Weights of a small GPT-style language model, trained from scratch on English Wikipedia.
Size: 15 layers, width 448, 7 heads of 64.
Each number is 50 + 15 x the weight over its row's rms, rounded and kept within 0 to 99. Layers, rows and columns count from 0. The size before them is the row's rms in percent of the matrix's.

# up: layer 10 MLP up, 1472x448, rms 0.132, rows 842-876, columns 384-447
# down: layer 10 MLP down (transposed), 1472x448, rms 0.116, rows 842-876, columns 384-447
# gate: layer 10 MLP gate, 1472x448, rms 0.128, rows 843-877, columns 384-447
up842 103:73 62 31 51 50 57 59 44 52 70 44 55 47 53 66 29 41 61 63 26 63 56 40 95 32 36 61 30 39 33 62 44 57 59 48 47 38 51 18 47 24 43 80 53 55 50 54 40 40 43 76 59 75 48 72 41 39 74 42 79 46 31 41 37
down842 098:11 46 34 59 40 58 42 44 28 48 60 60 31 31 59 59 56 44 62 41 60 19 38 51 25 48 52 65 35 42 21 68 76 44 74 71 42 36 43 59 43 47 27 65 57 49 61 65 54 39 43 60 55 67 38 53 61 84 54 67 43 23 66 58
gate843 102:85 75 58 42 43 50 43 31 55 55 60 69 37 58 45 66 62 54 27 75 66 45 81 35 20 47 44 53 42 63 25 49 37 49 35 28 50 72 46 62 66 63 46 61 44 62 31 46 63 32 50 37 48 29 61 61 50 56 40 49 65 51 38 31
up843 101:70 58 56 42 57 66 52 80 51 86 34 40 25 32 41 61 44 64 62 55 34 47 76 52 11 58 68 50 82 50 58 68 67 44 36 49 47 31 36 68 17 62 53 81 60 14 38 32 60 72 67 47 33 45 48 20 44 45 44 40 53 48 55 60
down843 103:74 44 54 46 54 44 56 37 73 42 51 78 55 44 40 49 71 43 69 46 21 57 47 57 49 37 56 35 45 53 43 53 77 59 52 64 59 50 22 35 45 51 75 47 54 62 51 41 31 46 40 35 33 47 38 76 71 59 42 33 60 61 49 65
gate844 103:33 38 34 61 49 43 43 61 62 31 49 16 47 60 39 73 18 31 22 44 39 49 22 38 37 31 50 19 47 42 45 35 61 19 26 50 57 61 56 61 54 55 43 57 57 55 67 51 66 34 44 66 66 63 36 40 41 32 61 68 23 56 51 52
up844 102:56 42 47 33 61 51 74 23 36 47 41 48 44 43 46 54 63 75 41 69 56 47 74 58 51 58 48 60 35 60 74 39 39 43 66 44 59 49 46 49 45 46 54 38 53 58 51 83 55 70 57 55 43 49 55 41 59 52 44 53 32 19 65 32
down844 093:77 73 81 19 69 47 51 66 58 50 51 28 53 78 63 58 74 62 42 58 29 60 61 70 18 40 60 35 60 39 83 65 37 39 43 49 30 25 71 71 67 68 19 65 56 59 40 39 62 85 42 50 40 53 28 64 66 55 88 54 55 51 22 33
gate845 100:48 56 74 52 51 18 74 57 24 23 45 45 58 29 49 58 45 42 51 60 41 39 40 37 60 52 68 60 49 55 26 64 39 72 29 21 69 18 59 46 42 46 58 43 87 86 32 48 54 45 73 42 47 33 50 90 56 59 58 61 63 42 37 55
up845 107:49 33 64 25 45 55 55 50 54 60 19 20 54 18 55 74 52 50 41 47 37 72 59 63 24 65 55 39 68 37 49 50 39 45 25 45 75 64 65 51 47 39 55 33 62 61 40 54 22 51 54 55 41 58 26 23 30 62 30 50 66 28 40 46
down845 104:54 49 51 58 40 47 33 28 57 72 40 53 35 73 33 52 75 35 22 53 71 99 54 33 52 42 36 27 75 44 47 35 42 26 39 63 53 75 43 69 53 24 46 27 48 45 59 61 28 43 45 47 74 50 45 36 43 51 28 55 42 63 57 38
gate846 096:27 54 65 36 58 62 34 80 53 64 56 51 65 31 46 34 66 28 48 38 47 58 54 55 48 34 48 71 34 58 51 54 55 67 63 67 21 66 22 38 59 53 62 51 50 56 35 41 56 49 47 69 49 44 39 52 45 85 56 50 65 53 27 54
up846 097:72 51 34 60 42 67 31 43 33 36 43 25 70 32 43 41 54 48 64 45 43 61 41 50 49 56 34 61 68 50 47 48 67 56 50 36 64 59 80 65 59 77 76 51 49 06 69 49 65 65 55 37 53 53 18 67 54 61 54 41 26 56 43 47
down846 100:38 56 49 60 21 40 41 55 68 72 55 60 42 81 43 49 26 62 57 40 29 52 73 56 62 66 48 52 40 55 43 37 52 27 53 58 32 43 72 47 48 44 39 65 71 45 51 54 64 59 42 52 35 48 42 65 25 64 72 50 32 40 57 73
gate847 103:44 47 36 41 44 63 50 55 42 54 57 20 59 58 24 19 40 66 41 28 74 57 76 34 48 30 71 56 50 60 30 57 56 48 47 78 47 27 30 56 15 86 47 51 44 55 37 44 57 45 67 88 46 75 31 70 46 47 54 48 40 42 43 60
up847 101:26 50 34 54 69 62 57 68 44 17 65 52 54 31 47 43 42 59 49 47 76 26 60 50 50 36 58 77 42 44 68 32 49 55 87 34 36 52 81 50 38 33 31 63 45 63 09 45 58 70 17 36 47 49 57 84 58 55 57 56 45 77 63 63
down847 104:46 66 23 46 44 27 59 49 39 80 99 41 40 60 57 55 62 49 46 60 35 32 52 77 38 74 29 62 26 41 34 39 71 49 51 38 42 64 54 53 38 40 64 58 33 43 60 56 69 52 44 30 30 51 62 37 53 58 74 47 52 56 34 41
gate848 101:59 46 31 65 67 64 45 58 68 59 52 38 45 72 40 71 74 49 34 30 72 34 64 59 83 50 59 55 41 65 53 39 48 67 44 68 65 40 54 47 32 48 67 34 41 47 69 49 44 71 44 29 30 34 38 53 39 18 66 48 30 65 57 28
up848 098:70 42 62 46 72 70 44 32 47 51 48 46 53 25 33 46 76 41 83 32 41 50 52 31 49 65 43 40 50 66 42 78 36 70 35 60 47 36 87 37 57 68 69 78 47 40 29 52 77 25 51 71 49 39 48 41 68 81 50 73 79 79 48 31
down848 098:66 85 71 42 69 46 30 66 46 49 28 43 47 67 69 57 57 41 53 24 73 65 71 73 54 41 75 67 67 65 69 22 38 69 61 36 51 38 49 74 38 63 30 55 57 52 25 32 71 62 47 64 85 71 62 50 23 30 40 27 17 41 62 55
gate849 097:59 26 59 46 58 50 34 61 37 47 48 32 23 32 51 42 41 49 55 31 37 50 26 49 55 51 70 23 25 44 50 54 57 45 68 40 40 40 79 61 50 56 22 63 66 72 62 50 33 58 30 64 48 66 36 65 61 32 25 53 60 22 47 55
up849 098:70 44 35 31 41 44 69 41 71 56 42 65 43 60 64 60 33 49 42 52 51 38 66 63 31 29 63 61 42 59 31 62 69 68 41 53 45 53 79 58 66 40 41 27 74 49 48 40 44 55 51 73 72 23 37 41 56 43 35 45 61 43 62 43
down849 100:59 54 53 36 00 45 17 72 47 34 51 50 68 54 53 65 38 63 38 54 70 42 61 47 53 42 65 49 53 72 36 38 72 44 33 40 65 74 61 59 36 36 37 26 43 46 30 76 46 52 47 53 39 57 30 54 47 69 46 12 43 47 65 50
gate850 104:76 40 64 30 50 65 72 11 55 44 52 73 33 25 63 34 50 61 48 53 60 25 25 58 41 31 54 59 86 42 17 55 35 41 40 31 41 38 42 52 56 24 47 33 25 84 58 56 42 23 92 58 40 59 32 21 64 31 27 66 59 43 59 75
up850 105:73 40 93 23 64 50 61 53 50 47 63 80 64 35 48 67 59 41 26 72 21 70 51 59 49 47 34 73 24 49 31 39 49 52 66 55 35 71 61 49 56 71 80 40 78 54 68 49 59 20 47 47 56 64 55 80 66 35 55 63 75 44 49 36
down850 102:39 37 59 55 51 51 52 55 30 55 56 38 29 55 67 68 86 58 44 26 48 57 55 42 27 61 57 54 61 45 27 36 52 37 52 43 68 61 44 73 55 50 60 48 48 57 22 64 77 86 63 61 71 62 92 50 52 57 43 44 24 36 50 32
gate851 097:58 63 58 39 40 47 58 70 88 46 50 32 63 38 72 35 32 20 49 48 48 38 36 37 79 41 48 50 20 61 61 40 30 29 50 42 52 64 69 39 41 30 50 59 56 35 57 37 61 69 00 18 79 55 67 12 35 73 17 54 45 60 45 48
up851 095:44 62 51 64 36 65 58 23 28 43 57 62 50 56 35 48 27 43 43 43 75 44 43 36 50 35 46 25 55 40 12 48 65 45 59 71 49 57 41 74 52 45 23 49 28 84 63 46 53 61 23 38 32 66 69 36 73 54 59 39 46 82 31 57
down851 099:70 74 48 53 37 71 45 56 29 44 51 31 57 37 65 50 68 57 34 22 59 43 45 39 38 68 42 64 41 75 56 33 46 17 23 54 59 51 34 63 82 46 43 50 38 52 47 54 55 42 48 41 46 53 44 25 55 38 61 72 58 58 51 75
gate852 106:63 47 64 51 12 56 66 66 66 55 40 36 79 19 79 92 51 63 59 66 53 52 51 46 46 57 47 40 58 38 52 58 45 47 31 28 39 56 47 57 40 37 54 55 58 31 59 39 53 32 33 47 55 57 43 55 55 54 82 48 32 68 33 48
up852 104:88 46 47 35 18 67 62 36 68 60 57 29 49 56 19 67 73 45 55 49 57 25 55 65 38 56 82 58 52 69 46 31 81 41 65 69 52 62 47 54 45 44 54 27 58 67 40 39 40 60 45 64 62 68 69 57 29 26 50 57 38 42 46 35
down852 108:32 51 71 63 34 57 33 34 53 29 38 65 72 52 85 49 57 42 51 49 98 15 45 54 68 28 55 61 69 22 38 64 49 45 45 73 72 48 43 59 65 42 41 18 33 57 58 53 50 39 78 34 73 75 73 63 76 57 59 44 63 66 62 48
gate853 102:59 56 32 61 36 42 62 37 60 42 37 44 59 67 47 53 20 27 45 28 69 67 41 59 49 34 65 37 65 44 45 43 34 42 51 43 71 46 43 42 74 33 28 73 51 69 57 51 57 49 45 30 58 59 44 34 59 48 61 50 51 22 80 34
up853 102:46 52 58 37 56 34 68 59 01 43 59 46 23 46 48 51 41 67 32 40 30 40 87 53 63 39 44 53 34 22 45 34 52 57 24 47 30 48 47 24 54 43 47 48 42 48 43 35 44 83 32 61 38 48 31 43 39 51 30 51 63 45 45 19
down853 096:62 62 26 29 45 38 71 66 18 58 33 69 66 30 47 29 69 31 50 50 30 24 51 32 63 40 67 44 48 49 34 27 85 61 58 55 34 70 61 31 31 41 73 54 45 36 56 48 34 51 54 49 38 63 46 49 45 38 46 58 60 79 62 74
gate854 101:31 19 42 44 34 36 34 60 32 45 48 34 58 47 58 88 41 69 26 52 74 74 45 45 18 44 42 44 62 35 45 51 44 51 49 53 25 45 43 37 51 47 50 49 49 54 51 65 53 61 62 41 66 67 64 29 70 56 36 71 57 50 64 62
up854 094:66 19 56 45 49 53 21 64 48 22 70 39 43 69 63 50 86 63 60 63 53 78 66 51 62 30 43 20 22 55 40 41 40 31 95 44 53 49 62 50 63 26 25 36 64 50 61 55 48 55 68 39 31 70 68 40 48 51 40 54 63 61 67 68
down854 098:32 09 68 26 38 53 47 82 24 45 12 36 57 57 43 52 54 75 18 62 55 62 42 32 60 25 48 51 51 44 40 77 59 61 49 66 62 60 32 34 20 47 63 76 35 48 46 71 26 59 40 19 44 28 30 69 40 43 43 69 61 41 33 51
gate855 101:51 38 73 37 37 86 28 39 26 64 48 68 39 53 58 44 51 41 40 58 50 32 73 32 36 79 47 40 61 47 52 32 33 35 67 47 23 79 68 50 38 60 33 57 51 46 42 64 44 73 44 56 41 43 63 31 20 45 35 69 55 72 69 50
up855 103:82 18 45 25 36 46 51 62 38 63 36 47 59 53 48 60 36 41 61 48 44 16 54 41 26 50 65 47 61 20 26 48 53 58 39 45 58 51 54 40 31 58 63 35 55 49 51 59 44 34 59 32 38 45 39 35 61 82 84 57 58 50 47 56
down855 105:61 44 54 52 26 38 34 40 59 13 53 35 35 41 49 35 58 62 43 65 44 56 50 86 64 22 58 31 76 35 62 60 47 31 24 56 73 41 71 40 60 28 39 46 40 45 44 54 51 64 60 71 45 62 36 32 32 38 44 47 50 34 36 58
gate856 102:45 51 57 41 51 38 57 56 18 49 45 48 37 33 47 64 55 40 45 76 70 45 64 61 58 39 63 41 46 69 46 25 47 55 57 51 60 52 60 60 48 27 65 40 43 38 52 59 51 51 42 48 23 45 59 50 57 41 42 56 34 80 70 42
up856 101:37 52 54 25 55 77 65 58 56 53 32 75 68 66 41 48 65 52 59 49 70 52 56 43 50 30 38 47 35 62 56 45 38 46 55 27 63 34 66 22 44 44 51 47 49 62 97 58 72 64 50 38 47 49 58 52 63 64 75 71 70 44 32 56
down856 104:54 53 49 52 43 53 47 55 68 38 47 58 47 55 45 75 39 67 30 25 62 33 48 92 55 57 74 67 58 62 35 74 50 36 70 36 54 38 61 49 25 32 76 40 69 50 69 45 51 31 72 56 40 63 59 27 19 39 39 44 45 36 45 36
gate857 099:46 51 25 59 31 61 55 26 46 46 60 48 62 60 56 51 66 26 86 43 41 32 49 28 30 69 60 66 47 47 58 58 47 44 48 46 52 68 52 28 53 42 28 39 40 57 20 62 55 68 27 77 58 50 29 41 79 32 41 68 67 54 38 44
up857 101:33 38 52 34 16 39 58 63 28 76 44 50 43 41 31 36 79 64 65 47 68 64 42 52 35 25 60 41 36 54 52 69 65 72 39 41 55 50 35 34 20 13 52 72 62 47 75 44 57 42 58 46 31 32 51 34 45 37 41 72 55 52 55 29
down857 105:36 52 38 77 60 85 47 70 60 48 71 49 66 72 60 78 55 52 57 39 42 29 38 77 40 55 64 57 35 46 29 54 51 39 34 54 24 23 42 19 11 67 49 38 51 44 43 34 39 45 67 77 31 66 66 64 39 67 51 49 42 31 51 34
gate858 093:25 51 73 69 70 31 56 51 58 58 48 42 36 79 26 24 53 53 50 37 61 38 35 23 51 62 62 60 46 55 35 58 33 55 63 56 47 41 51 60 36 72 39 58 37 46 27 48 49 38 43 30 57 48 60 62 26 26 46 42 49 62 35 43
up858 087:18 54 61 56 53 27 49 34 65 70 71 58 86 73 48 28 52 44 66 49 61 49 60 44 68 43 57 49 52 66 73 58 27 59 45 53 43 44 50 45 45 60 36 60 45 41 44 19 51 28 50 25 46 53 68 58 12 46 44 61 53 86 64 63
down858 090:37 72 34 32 52 60 54 63 35 46 49 52 40 45 38 64 82 77 21 02 50 37 40 56 47 55 53 76 36 34 60 67 76 31 55 70 55 47 57 45 56 64 53 54 52 78 48 56 66 58 50 68 59 48 45 59 48 56 39 62 47 51 33 55
gate859 090:56 64 54 51 61 59 49 43 42 54 72 50 58 38 43 65 06 48 50 58 58 48 60 41 92 28 70 49 52 34 85 46 57 64 61 35 69 82 41 70 47 63 64 40 70 29 31 64 73 48 59 59 57 63 55 65 49 60 46 53 21 51 59 42
up859 093:42 62 58 40 45 23 35 55 55 68 29 68 30 51 52 45 45 79 51 72 54 44 26 60 35 59 47 48 59 28 41 56 36 59 52 25 53 19 52 63 39 55 62 47 44 44 40 43 33 48 42 77 48 42 34 35 34 72 48 47 53 64 32 70
down859 092:44 47 60 51 45 53 50 25 56 59 36 37 60 55 70 71 39 47 57 64 48 25 19 25 40 55 56 54 54 76 63 42 48 14 63 29 40 13 54 52 54 48 52 44 55 58 41 67 39 65 86 63 49 47 45 38 66 61 25 43 75 50 65 55
gate860 102:48 70 48 33 43 40 42 48 40 80 74 27 51 62 45 47 61 23 34 46 40 25 77 38 42 44 49 61 51 52 77 48 47 18 65 62 47 66 38 33 37 64 58 51 28 62 77 45 66 55 43 67 49 80 52 44 29 43 43 44 53 49 64 41
up860 101:73 62 56 78 93 42 73 36 26 51 47 62 58 61 62 46 42 45 32 43 38 40 66 64 42 34 67 55 40 29 48 38 38 42 83 56 29 47 30 47 53 62 54 42 25 72 52 51 49 54 48 45 36 61 40 68 51 35 69 18 18 87 47 21
down860 096:39 51 65 56 29 48 35 83 42 36 41 38 55 35 46 54 06 35 34 53 55 71 59 43 62 53 52 56 71 48 44 41 43 18 60 53 47 76 79 31 70 62 70 45 82 52 57 32 53 42 34 33 24 26 37 48 65 32 40 69 73 44 40 34
gate861 102:22 47 34 33 42 75 51 20 71 52 77 52 30 56 63 15 53 55 43 50 55 53 76 49 45 46 81 51 59 92 56 39 46 37 55 60 39 56 45 53 24 53 19 61 68 46 44 50 26 47 35 70 55 46 54 55 50 54 32 53 45 74 29 54
up861 106:58 37 45 39 40 36 40 66 75 21 34 74 28 49 53 60 37 50 68 72 41 57 45 45 36 59 18 60 46 43 13 52 39 35 52 17 60 33 49 72 77 52 73 68 56 44 51 34 61 44 48 39 58 65 65 10 44 65 24 29 54 60 51 35
down861 108:32 48 35 68 31 46 27 57 29 42 27 16 61 61 43 33 50 40 57 37 59 29 38 43 70 64 43 57 59 66 57 26 85 44 54 48 53 46 29 50 48 24 65 79 38 82 51 53 57 74 55 55 57 86 70 50 51 42 41 51 44 32 33 56
gate862 105:54 98 28 45 83 59 54 58 61 59 61 45 50 69 39 34 69 54 40 33 32 66 57 35 66 36 72 63 64 25 50 20 47 68 48 64 19 34 35 66 63 34 08 65 69 64 42 57 61 45 40 60 44 34 51 34 27 35 57 31 64 53 55 40
up862 109:44 43 54 32 40 42 52 61 77 54 32 73 70 49 28 46 40 31 41 59 55 39 12 13 63 40 54 38 36 37 52 37 52 57 86 30 39 62 41 80 66 48 50 55 44 57 53 69 45 37 54 38 47 50 51 43 47 64 48 43 60 25 33 36
down862 110:86 40 58 75 56 59 57 67 72 48 38 32 49 93 29 36 54 30 53 65 50 46 43 34 30 57 83 42 45 68 57 39 52 35 56 33 44 64 67 44 31 26 60 58 43 59 59 58 62 39 88 56 55 44 47 35 37 30 80 67 59 31 50 24
gate863 101:55 54 59 81 42 73 57 28 70 53 53 69 67 53 70 28 47 63 29 61 50 45 46 62 53 32 58 76 22 53 72 56 53 55 50 49 49 46 64 43 42 56 48 46 43 64 46 52 52 53 42 65 53 69 27 48 33 56 44 51 75 30 56 55
up863 098:28 38 74 49 28 58 41 49 54 43 64 43 66 32 48 60 52 48 56 39 55 63 41 32 49 27 44 54 22 47 40 47 80 54 59 54 42 39 54 32 69 66 38 40 43 36 53 55 24 79 34 50 70 71 75 48 48 55 57 37 35 74 77 32
down863 102:78 25 49 56 52 44 70 39 43 54 49 35 52 51 37 41 80 36 69 70 54 59 48 54 54 63 18 52 38 65 62 48 52 41 69 50 75 58 59 29 60 50 47 82 49 58 51 79 54 43 55 37 45 56 31 72 22 44 41 52 58 48 40 59
gate864 101:61 30 42 72 44 49 56 45 42 50 50 14 37 20 28 48 35 65 68 33 61 77 70 35 48 57 56 60 40 50 71 44 55 58 34 79 56 72 29 34 45 62 36 81 78 43 43 57 59 56 71 24 63 55 51 24 40 69 51 46 50 52 71 53
up864 098:43 18 71 39 30 52 46 55 37 55 37 29 77 37 45 40 53 57 33 62 48 45 36 56 46 51 41 24 54 48 45 60 24 50 64 76 55 59 60 61 45 43 44 59 35 64 13 38 43 58 60 55 68 63 26 39 64 36 77 41 53 31 46 61
down864 097:48 39 64 83 23 43 63 55 40 16 50 53 36 49 52 29 37 65 63 50 42 70 57 75 14 44 45 54 35 70 61 57 40 57 50 58 58 62 56 50 50 63 45 71 71 55 58 45 64 42 59 42 61 49 52 63 41 59 28 53 57 88 67 50
gate865 102:41 54 39 62 74 61 11 62 35 37 66 54 46 33 46 46 53 39 71 58 21 38 61 37 52 68 56 35 37 51 36 42 48 38 45 41 43 21 48 50 75 52 83 46 43 51 46 60 56 29 52 54 52 34 53 52 50 52 41 54 70 38 59 54
up865 102:50 21 50 49 49 48 29 34 48 25 22 80 41 50 33 32 50 50 73 23 50 45 22 75 44 50 47 44 65 64 51 54 45 44 40 76 46 23 63 75 43 63 43 43 53 49 42 46 63 13 23 60 34 67 66 53 80 46 78 52 30 35 65 19
down865 105:29 58 52 63 25 35 41 62 55 40 43 22 64 53 56 77 58 36 72 58 50 50 63 27 65 81 37 60 59 42 52 42 20 32 44 72 70 50 60 51 34 39 52 72 44 34 54 39 38 31 59 43 76 62 37 53 62 33 52 62 47 23 26 52
gate866 100:73 92 57 58 49 60 16 78 62 63 38 60 26 87 50 37 63 33 36 56 37 44 32 18 50 63 46 80 63 33 31 33 59 48 60 28 71 61 81 31 59 60 70 25 55 46 63 50 52 32 42 30 48 34 45 42 29 68 47 25 70 51 28 61
up866 102:78 50 85 52 65 69 27 37 73 39 43 72 58 61 41 47 41 61 46 50 70 30 59 53 37 41 52 23 72 59 78 56 61 58 45 42 50 53 73 52 49 22 65 38 52 48 82 22 31 89 10 27 35 64 48 48 43 77 24 54 66 48 44 56
down866 101:41 29 39 44 61 71 32 57 25 42 62 53 19 63 51 68 60 24 58 58 66 38 34 06 02 32 59 66 54 34 45 47 59 51 48 52 48 51 53 80 36 27 39 36 47 64 26 41 41 48 33 47 46 39 64 62 52 50 56 54 48 47 58 34
gate867 103:62 61 36 48 67 80 35 54 49 47 47 45 71 34 54 44 41 72 40 40 61 73 44 58 45 54 46 47 43 34 43 58 35 58 69 00 50 54 62 65 41 55 57 47 59 46 40 53 50 46 29 53 64 58 58 47 45 56 67 46 49 59 52 32
up867 103:24 51 53 37 56 51 38 66 46 40 45 33 57 71 46 48 30 42 66 63 46 27 67 31 40 38 62 59 61 51 71 45 72 39 30 38 50 59 64 41 46 60 56 62 62 32 59 64 38 13 27 34 72 78 69 47 27 38 36 36 60 43 32 85
down867 103:45 47 33 61 62 52 70 51 47 39 60 41 48 72 37 53 42 45 58 54 53 50 57 44 62 51 50 31 57 70 72 66 54 28 51 42 44 48 55 70 55 63 55 65 45 63 39 58 45 41 57 57 57 47 64 55 60 66 52 29 50 38 64 51
gate868 098:66 27 78 31 44 44 63 54 29 71 41 47 60 51 72 55 40 16 25 51 35 39 57 51 38 12 44 78 31 54 45 35 42 69 50 61 48 38 34 55 48 39 28 56 33 68 51 54 24 62 19 44 47 47 41 39 92 80 75 51 47 36 50 60
up868 098:11 28 53 32 62 40 40 41 24 23 31 29 35 41 55 40 76 28 71 59 45 47 75 35 66 46 50 40 57 44 46 64 27 58 43 69 54 52 61 58 60 34 54 72 63 29 62 45 47 67 58 35 38 47 32 39 58 60 50 52 50 40 56 72
down868 096:41 44 63 52 54 55 70 42 32 63 36 47 53 42 52 76 75 69 51 61 71 79 48 47 29 35 54 57 41 53 72 38 33 62 34 50 32 33 65 63 49 53 63 32 48 67 45 46 32 31 50 39 62 53 45 47 44 43 67 24 68 77 37 44
gate869 102:51 61 66 33 66 63 52 35 48 47 71 73 53 47 83 45 50 65 53 58 25 53 66 61 62 47 52 45 58 52 44 80 56 79 40 56 66 36 40 23 15 41 78 66 36 37 41 53 53 34 30 53 50 44 50 28 47 20 43 56 51 39 79 63
up869 104:21 54 40 37 28 58 26 56 66 87 37 50 69 45 44 56 35 38 45 39 21 59 47 53 24 55 66 71 45 56 20 42 55 36 54 36 35 42 31 76 52 34 85 48 46 45 39 46 66 70 51 44 31 25 49 49 64 67 50 49 46 55 18 49
down869 100:42 57 49 71 60 49 57 50 45 60 67 36 54 20 65 67 30 68 42 53 54 46 56 61 65 68 60 37 42 29 32 40 39 38 41 32 68 48 49 46 47 61 37 41 77 40 71 38 33 38 70 52 51 87 29 70 18 46 50 54 40 47 51 52
gate870 094:54 86 34 66 46 41 69 42 40 49 87 75 60 31 73 56 43 58 32 43 38 39 70 42 43 55 58 40 48 51 55 38 71 14 54 26 58 54 46 33 54 52 40 47 53 52 54 81 53 56 46 48 67 13 95 56 74 50 60 24 49 51 54 24
up870 092:24 60 64 33 55 61 65 38 40 61 37 43 46 63 50 47 40 37 44 30 44 47 63 58 61 52 14 47 52 42 41 57 62 38 50 67 67 35 51 79 48 53 31 68 38 63 57 72 48 44 59 66 09 22 40 20 54 49 57 45 85 40 60 59
down870 092:64 08 66 40 42 46 52 71 32 48 59 52 35 60 63 49 78 52 46 41 54 53 35 63 34 71 48 48 43 75 28 63 54 44 21 62 82 63 75 53 35 27 52 39 58 47 54 05 39 35 33 48 68 49 28 75 33 45 55 31 23 48 42 63
gate871 098:21 38 53 48 64 61 70 72 62 49 70 36 49 79 63 56 33 44 41 44 42 55 80 60 55 47 57 44 58 50 27 32 61 54 58 54 38 52 51 77 52 52 75 61 64 71 67 41 24 22 40 76 43 17 49 26 37 69 35 14 65 60 29 56
up871 098:46 52 39 63 52 37 79 36 40 52 57 61 39 45 48 71 34 69 65 39 43 61 56 78 40 80 30 55 40 50 46 56 73 60 50 53 33 64 48 22 58 60 46 26 32 56 51 34 46 35 06 25 32 69 32 49 63 47 48 69 68 44 38 41
down871 097:55 36 27 43 43 26 72 40 51 49 67 46 48 70 25 50 78 59 26 58 22 25 46 39 72 45 31 19 57 24 30 48 22 45 32 31 64 32 57 73 72 50 60 49 41 60 40 77 90 51 38 56 58 57 65 36 31 48 33 28 46 48 46 46
gate872 098:18 37 51 42 49 54 45 38 62 38 27 46 65 50 70 25 55 46 61 51 40 58 56 38 56 56 51 17 41 56 42 49 44 53 24 23 25 34 42 70 10 65 36 58 63 40 64 50 45 42 41 51 77 62 61 40 53 56 61 18 60 39 43 48
up872 094:83 30 58 40 56 36 69 45 34 53 35 31 56 36 78 50 47 67 19 39 47 30 51 75 56 38 76 73 56 72 40 70 69 51 60 40 67 62 56 31 35 58 46 57 54 54 45 44 47 86 59 43 46 44 47 33 48 52 46 47 22 50 37 27
down872 095:46 53 71 47 46 76 36 68 16 60 26 55 45 66 50 59 37 31 43 62 86 70 34 39 67 55 25 76 33 27 56 70 54 65 68 65 56 69 23 48 28 58 72 59 43 57 43 63 63 58 30 43 68 75 06 76 63 58 77 63 46 48 53 58
gate873 107:55 59 47 39 68 60 19 56 41 40 53 50 58 62 29 74 46 33 32 37 32 22 60 25 72 20 49 28 51 47 72 36 30 41 66 47 41 41 62 52 52 17 58 19 43 41 43 37 62 55 47 24 45 52 68 59 55 56 49 53 67 64 27 47
up873 106:48 48 40 45 39 39 31 51 61 62 45 72 54 39 65 29 32 54 36 72 53 38 57 39 67 35 53 54 50 40 39 45 45 53 24 20 23 23 49 64 61 57 64 37 30 36 71 50 44 48 62 41 68 69 54 62 33 21 70 38 48 25 42 47
down873 106:54 49 74 49 39 56 50 59 38 54 50 21 43 70 48 47 33 55 40 79 33 53 55 90 47 34 16 65 40 43 60 51 61 33 48 66 63 45 44 56 47 54 84 32 31 70 31 85 45 86 52 60 42 44 45 58 56 38 51 74 67 34 21 47
gate874 100:60 47 33 35 61 34 47 60 42 30 48 41 46 33 49 49 49 37 44 51 42 34 31 40 49 36 61 61 52 43 25 59 50 41 82 34 33 18 52 49 60 62 51 25 76 53 42 55 50 31 55 62 47 57 44 26 61 41 47 52 05 21 44 55
up874 096:50 60 33 40 56 67 70 51 47 41 72 17 60 53 77 17 43 40 63 33 61 45 56 49 79 25 57 27 41 58 70 32 52 37 43 56 43 41 48 68 49 83 18 72 41 37 62 63 35 50 31 59 58 33 50 61 62 41 76 42 72 73 53 62
down874 100:32 53 78 57 34 53 56 33 42 65 74 53 80 40 37 56 45 60 46 43 58 53 63 50 55 37 52 32 66 78 64 32 56 64 31 71 56 33 59 35 57 18 18 53 49 67 33 48 47 71 37 61 36 34 36 63 44 55 30 55 48 40 38 74
gate875 098:53 50 51 45 35 35 64 59 57 51 32 36 57 62 50 40 59 43 35 52 45 70 39 73 35 51 49 61 50 50 17 70 50 50 43 57 43 46 54 75 42 49 50 48 53 39 35 60 21 47 54 47 58 35 42 37 47 52 53 49 31 42 50 36
up875 098:70 72 63 42 35 25 45 61 41 44 44 16 59 32 69 25 57 60 72 42 48 61 32 59 58 59 36 47 55 46 66 39 60 47 85 59 54 51 68 50 38 34 40 66 51 66 53 49 36 64 63 71 35 53 38 46 36 15 53 47 64 45 56 38
down875 098:58 56 57 64 70 89 51 56 67 53 50 30 39 42 62 50 55 58 79 56 53 73 24 69 31 41 41 49 42 38 42 47 73 56 51 44 64 31 62 59 27 54 42 48 52 71 14 57 45 47 49 61 51 36 36 19 57 47 68 33 30 61 54 59
gate876 096:47 44 32 52 48 45 44 75 30 24 29 27 53 28 43 33 34 31 37 47 63 56 35 33 35 21 56 36 54 63 43 47 51 25 50 64 70 60 59 40 45 24 54 68 68 51 57 47 70 22 45 71 40 35 42 87 61 42 55 59 46 59 59 39
up876 094:59 45 07 62 35 31 62 68 30 83 44 44 52 64 48 49 73 37 66 39 38 18 59 78 70 33 56 57 34 30 26 51 55 69 36 62 48 36 56 50 58 45 33 60 52 35 21 24 53 29 28 47 54 58 20 41 26 58 75 78 39 53 61 63
down876 096:46 55 53 48 63 52 97 69 67 65 56 62 24 36 42 72 00 56 55 60 52 61 63 60 35 71 31 35 50 56 92 50 15 41 54 69 40 67 46 39 46 48 74 48 54 70 67 44 41 40 38 28 39 40 39 53 62 54 15 44 30 47 37 64
gate877 103:61 37 14 84 30 50 55 44 66 72 54 36 52 42 20 34 64 35 52 55 17 72 63 24 51 63 57 49 48 65 53 45 52 47 65 43 37 55 48 57 53 55 40 52 54 29 50 54 40 40 38 45 54 67 51 29 33 27 40 36 47 54 17 33